Weights of a small GPT-style language model, trained from scratch on English Wikipedia: biases, attention and MLP in parallel.
Each number is 500 + 40 x the weight over its row's rms, rounded and kept within 0 to 999. Layers, rows and columns count from 0. Numbers have three digits each. The size before them is the row's rms in percent of the matrix's.

# up: layer 4 MLP up, 1024x256, rms 0.0937, rows 949-973, columns 0-127
# down: layer 4 MLP down (transposed), 1024x256, rms 0.0827, rows 949-972, columns 0-127
up949 098:444489528464469507515537495472523453484425539518440530523492495544520447466485499587545400539544522509470594559546460525495474513471532423486483489535562514526507543455510471482569511449547446513486460506534528473506562493541515464408486538504486484497522517483507533562541567476481500462512482571443510509529503561492499522535514558527565458424454479531491432470550471467487526540508
down949 087:552510480536433484490504523542574498478444490507521527452532480421538451528513483439542569503502555469555475532412462482475551533403545573566472537478536538528408531551457464545424466504446492486512561476480523482520489511491436502480552488506510551497538475489559517480468496493573475533477438460511493548529542440498498501511519490538462469573512508451511537516476496537507536495460
up950 101:470455613462483489466498541498512569448516496532513492529546405545491507532539539467502499494497529560435507443491527523555483497479427487532444520559462515533544561437494562439450517484489487550504541535571478469476390547533470533487443486513458465514480468555494487496514438508486548477515479430508460523569455490481534519491458546499478441513494434533462513462517464525550546586443
down950 106:482537545499548548470507492527472476404499523465511508544535528564515445576564432471519447479460454525503449463487474526536503496517539520596438431496490478474477432503477467575536500560435546557500510497496593526484462459508475497523505516451506450481530393431485508499535506484534542437574456447485492489489490504481483520512485520503463500527512511462495500481502469516524484519451
up951 111:447489508462474494536487459447479472504449501526572445474500540455524469416490584532506490496467513533482438564549493459550500375469539522503581461462479463465418512478427443463538482522432491527508507460563491515481459517486545498497435521638420448435482546536418490538429569528494516512482501482472470510508521460466512475526514554450540494519456550491489530487477490507508504469545
down951 107:457417528562498509498499529587497536607466490398508542540486505481469469488479565382507503514475510518546489443497525438491525499427506423537501503525509525460579484524448459547480540471495555528551523447525527451393531455427474495506501474514518470437405514516538446518484502471460487500465590498516541438519510502543504510482546450488507513530511446539512514457410483513482460522487
up952 107:519468456532606493518533457448476448479478544530433532567525505476521446456486486549463507485504492450442429405499524556425480487517553541467447461494531485498538463493429496584469517499521479486488568549533508469441502514518502528511467547422510511429495464485522474484518440605465528551503519501523575537531569524467410532524543473503490468474492438537474444615463525530526531474509
down952 104:441531504479531471545531427486481482531508537504560460507447529508510505510528518514542550413506483467497434590452431489480525487478523534542505490446460490479523365459453494474589467468494506500447541450478470474470537487520505487566509500539501488464504501430482468503470634491495506471438503493478385493467542499547459488505459515531449525492577461469478543466426548466497539458512
up953 094:451527448487454492465515470482516505579527502472427548550537452534495487561446525480480464518472407522520539490487524493519532514466493509532534483486518461494526509473419485479503502366455545542533534503479466482461483527554523484478535490451523485451500504516554551451487406509497457491489515508460522527479469567463532460606552503482548436485434454503506496527494543498434474529492
down953 086:509539516459519441534514530496366559445428508547606535472467481468503533452489435568532551439473557467486503449419514527471600510531483566527500485481497500491469483524487486517473479544449496426487519559537485489457544470529536513498547543451604503464516482553515487513555479447498461498477530459520457441567455485424485448508498452480525546512623501515516450476471513557564484520482
up954 106:518479468560572543492497486474522478508531541490458540543439492550449486515534469522454428421531427470475438537488473460542565575485483510501488490501408548528483527566516512488468496426424544511444445497455483546484510502600548567562466496519467495471545467469525501472506524523387485474451483444482493482454500474525539547576567404459495561519497485543451469489599530480537524554560
down954 101:475499445482500504541496475499502499427499638583459523461449503467493480503446461472532473577485482524534502485494548518507507625502530477503520509522432460492521507519520523507488536478499508469468454497498499494523490453528408504444553507482560451467441483486589495475528504525460460510491546510511505499544479441476568523429449480462544499493508513448452452468538528546478499568500
up955 107:489477553493461502438535490504528521507497520467535458480480552508477559454497534457506479484542479443544504450481444460457541512491508475539492382529555516562474560520504518467469465474492522540462475533471461543469489545576582493517470499467469474487572504437485446440474536566471510511522389436438477496558489527412522480425480521505494450505501476429572549495513506474550532436472
down955 116:484536522600527515584452474543481518540538554495435514432531576521498539530480517592520506461522501530488582480535520539510477533493492450492525464471429517532493472473532502531442520514513513563568501542531479472462481538447519478453508509563524539490516486472535483475452531485552528423464511520510549496483493506590510512493570503490535545559545431488447427467502527468477464476528
up956 109:490467411499531512494569384539472545478448499456495469473439451542556443437567502494465479493504493507578514578447468501503519513512566485538475496537533507511552511495544505546542535510522498537544480498482486517506478532513498443383450500501518506434499495444472494513514487507462526480538520556558501605525484556513471447610510473481515530474508451556506520463439549453486483501504
down956 110:481532527547482455402454506554577502514548485484586535541464505533455446490488504497552491496489574479499528526497462500528550492584504508497576500556530524495540423496459498489546493514549636508520552475517469463516487507427456516510547487553528539470463470570530467513517471521493493472414527556486496544408449490479527496513496478534476505498477509566488440452471446514450491493487
up957 102:478496455427552505526490517503491466479504503503551468464543477548432497568509563494476533540516531545447482463473470534510475490534497490566534553507473502510563539449461573577485506391441472560488553542599446512517512535485582519504514498480489552450540500428481520509528452478549496516508413503543432447515485511525530519472556467452489494527566506527427508506491521487517460426558
down957 105:492527508504482522576476514478442523482507478466559506496479505555533511555467524480528451487405550455541549514559482532508477488500544516547527523499498473508572533517467502523491474500535577467457513451480536484515583432603475481552524482559512485528538557471531470475561480494535527460536420482499513440471508464512470554597519524503504570465587500449551420480464560456471486478515
up958 103:467445555519498479501524515506535541588501544534570480405553458451449477514501452546523476496519501504484498480522462437544472473485524504488459529453536432491484584558495519463505504524534519439450525501550570455450480528572559536490468493488489505506548464484550456550490533507435456586543543495501543597559550471553510470495500434384513515457519546500473509504452543527506535535501
down958 093:467503534467522456503520571533560494474422555563453538526513560516547466469483493498508536461430553435478487536572446507479564525505561408527468580498506497479472446574511569579485521494532490540476504490522428566435531497456442485533470461510493523506532483479491517483487477521509532512448471526513488452413543554511441471512488411546452472532472506540504518484525371496529523535523
up959 099:589450450532546502511603480503510437516524500501501527561499532518506449525459498519510512524466466443502467417482503482430517523537520505445439462506505506522440501512558583528531494523529504457428504445516494501512501401479569477560485492504490552476509569457453475519522504480499461507485517462514553510477526492509482469480484532469503480560489458498488473510506487486547561545545
down959 102:525505493461468510513466485475570468553556444486494508517512555467509496504481466527507516491516446515438521506482473539496451459601515535568513565428532478567449476560474525587496424495483479516407502497475433487469549559534590489530541482454432509430499491546527492489568534590507597542539476561520451492566566478431478457416459437505478586484464405426538499482532450525498490480501
up960 105:531480535416498481494431563472510511514483595532447566556512534479496484539504454619476450435475515536466487504445467530589543501559470519459515499503531494528436561475529510492477491504520463520471511511469521544494460486534528527483428522499492478532581554488550500468554493527539531443550484478482532561526573488470454435545510474575468492480546515495484502485428496533464531475578
down960 104:463430452552513515529515458569605445465540564492468511458552390563489444493479487490497532473524540525519573491491477505555539493502570563457468450417461517516412483521470542445511416476449423572515548543510478491542494531489462517562520537477561495539519469485537489528515524510527546439478465437536534574500483485560413497553561471515440505450550547477484462476449482488496490492518
up961 102:514445488534515415604522540500508470495503471505537403500531489545469487499571520563487505526452456490485409455479529524511461469490543498552492470554439572531520494514475496531547501537459547475500455471501453454470475479488506517422512509486521438456498502512519510454465570545501465466481478485488365480582456542523471549461514524470508510508499459582593515447467491537470580538559
down961 105:471481447522544495460551461544475521496475508508584422491502492515550488487520497494454467467440458515516492495512497525517518541411513457458489459535501553542498462452547481544536473550465525443392445482511487430462464543499469534551506465485453477544534517517484428458460496475452550490516539515521430529474490555392534482488567506483531551533512485527468570462499484558565503456525
up962 103:448537537418531560504504465446453516536504443535540449540487562526498467453481561482511524544518450512505447483584450547563502477522507510478497508576553532484449506507447550534460465513449506544527506451444492470478494532506533493515510505532423487515490479431508504507478489533457541439480530485546536568511574530634500453472456498551540495537509493605519469444526436465470451573480
down962 100:511431532457559526518490520449501531548573517501479556523516426454524508483493550540491434538470551522546409553434496489575415507516541483452554481520541528515489457529462546484528463433423490540497513513518589484498477507526429487471453551511467540512445520439500513521536518582573478507524529585502474496556485469483527525543511495465471542508485572507546530424464520521558375570522
up963 098:532440559484537459596534485469475494492463524531552448455499556515471476539526482476533513482494499551477441508509587447483455603465518475473446535541494565532485556483513492458529465480550556477522489422447542513512543543485468529521501506572450468512487453489435572500456565519531526469490431503484535517456515499508529459533504482549493543447455464474590464527500483393508525486541
down963 090:538482541539500489464511564514443541540529510508524555495508481491504446454466606532460521481495473499480543541505439446502561431528471477431512437462472522525599478569452478549536478473479477509489511494478516475460460511488507537461476497449558536532445464535465490513454478458518489575540538536465451473451521504548570522539477417570464470524466489555536478502482444500585491546454
up964 094:506420438500534462523447541507518526482545575453574537574501445507552512501434515470570515447520503454521427531513478442518547530549530508488485414495500480549542568533507555521523524493496487524440431518516466466506530472473541483497523508534467475425566452484510500498501408526510448474541440482453533465436486504495523482464540526496459453507447473478432544524519467517494518505549
down964 102:519483551488519508538530550494497484496514527540504509479473567479517572508478499488494493457496555485547481511541459464562482499543515538522551444457478500460541480423538458486445501442563495527510491566562544599462481539445487541488471451468455556518481485500591511444443502467490503535487535528475478480456583554510432516521448458472463502467535473520496415534423514489475589494531
up965 096:487478529510512430507485422546511422507477472547451460454487481525484480530501513509482451534499546439516459515478515510505513468508549494457477528396512516457453521524446528559587510490553481428473572500552497522496470528505529493563497496447451437549447521488517611549482544515493483518505530385502485490548513467453534492555458568474420484555510474463500471532470595479497412530480
down965 105:476553546490482457519454522537496479435465453513573539560520535527420530514512475480518455487603550525522523484484475565518562542486503470521492530480499461555450512536487518541505450510469486489523501500511470474552426564453433438532511475550468583509523556521493530443566475492534484485463500501577445456522577436465523422475552521500414459491478479458481493457471485543495469561511
up966 095:523510444509486503446486522500502419508554467466538501494514546521505543548505443539532556552515589451493506497575492484492460563503426550487495525494507475492459557436504442491505525495525468487530502517469523474524516438520513443536439529499490403450574505558503453521522568511524603508379513562551509499482469550479588497595482466517460510567470495544481447414457571498460436457509
down966 086:504433591499587477474498478542469480490425565546477556448475510416568505491500558501459546471506522474494480544462533454435525474522530544597491538541497475512476431544466564512514511521510469530463496566505511506430545496494501557484511499497538531512448488457424511422437497414512443522496430466494410444455582489542511496491539521534478485502459525533511441439507481503555512558420
up967 100:519592444469534524496557465534538472502527503556399512520519505517527477530502581516527515497544497507462548486552511520520503489523557554455446496459431501555454504439427482538416562476517497501496494520515466567553466516492543473464459514455474569462532494565520548527423502535513485503528477539553489490501477465480511504554479554509511486568521513537515463530496530554512432466575
down967 101:521433487486521543558520496517461438496559506533441446476537516520517464502485441519473523441548494415536534481475407445481533459426521518496433504484497543427579503484477472550554507451567530418534546444472460569500534534484523595509510508505440483534589514434501489503549486488503521638473444471501477489472496526535525462517479498495452487471494566482511475445490526475574549530570
up968 105:504491480559447522510586489431604544475512471556531425461480495471455489494515448522547523593460472563541525535489433547437448437455625498508483464513460510497494509501549471576487490497466506488536437542588519480456510498534506519425538475505511452489443430409443576461498504513494461424463530553504534558480508433501523516569505472561541488578465520558455480536456524501483552479529
down968 106:462488464426476573495478521576540546568513539496510515503528486492430459498504457505491570464549561533571528488516527534512462480466455474485504498526492498466488506549532464460451458538513557516452499472541505449511500429461462565510478508543517523509535453490522485496478527529495500468561498479463540547475440420489502481484528440418505481517525485482486523405488546472536473461531
up969 097:562533576594590543490509516410478535526504508540490460449590511460484487486524491483508530505490539486445535473531527532466470440573525504467509446527463455512446498530554538490492529474467543535587467498461540506430528532538545491538534507416531472445467502425509480518512451425529491463496457483512467529458442529546518447574475493529494537540483443541492509486417468508533549530515
down969 098:439494471466480506519516426548518407510488472494524485591537478506432563545464489471461456506509452474589510524504494495441497469468461476567489472441583545450494470417526455541463481518481522536421451524474491549497503524469505553452506541563542501502440466455484559433455566483524554519458533483450482569532519494501525558528509460412436523513466481543465523574504473467410539456493
up970 100:505470515504585487478574449462574482508514515484477547552521531507468480479463556546497488506548516497391502469610447456514539538461536531370464527528523524516477518411422534485484495442532438542438498500493482533594438518436484493538522452497491477476465438465492498500484431447496458500489458528571474568521442561468513497461477464516455452453432484550501489486498534548455547486479
down970 107:542427471426520546482475508456465530483530486578511525523476513513522574491509506435507528484485556507480524607563496519544534489490530465513482455505531501568536568557536477528417537460478513504552498469496506498456484516465532505507493464516503556399516554526502437472458446538548427514468492517534435521505539480519484473498466444503545615587495536473470464450519577477512561543479
up971 100:552510475520494566555510495526458481517553446506484458481551512431508573403411585452475455444519447539472512425442461570517510502473496430439515539472497475467486570486524502537467475475552458529505549524495524445505627566474551568534562505492471463531453487503481433462487563511463539478576510508453504414483532541479488523459567494470566543437519553493488489524498529544389532482498
down971 102:513446471511574449475530437510499520541539508591462455492486481519519509493514502518466530447460513512477465534490476454469452424513515487512515504515518499460573550482429495418496512577461486470507502436509506479505499436476527545569492520516508524524509561485495454504526498440509464521468490523476558506470568472540493461511530423529525540482508529549506473491514456440566475505574
up972 101:512507457495488443526421554444505500463513582530520515404469564510459477515501536470529444450493478431525481557511534509527439497526491489509507482462449584464489505466461474520514492538609493517442481494490501516525557424533481508597468513507421516495474476494465516505545491513515484477511555503398518507492451515513506509486528526527491472499457455552462536500504538547425506512510
down972 102:464463470549527517520486482517571473417502498518428468517414553516535514515421532547471515443540539574486491507527470503467529514456512559517420495534475558422496479530538443471567481519487428443508530563489504503487492488486516424463465452455515527494425463563515566516451460448496468620469503593463490502489473479445498517506528511507524480539587481455485540493486503498556473474489
up973 101:518552427504550474535577556535524547524557511491481478533509458461527503517520492485512453497495471490391510508476576470491453465516474523472553597514453544496540508507533499525458497459589425551473499494518548471520478576476529572555571536542470499502478468471531539455554425498373537510498477507466493515443511509579502462562475502423588471488501500470484521515536537485491541589496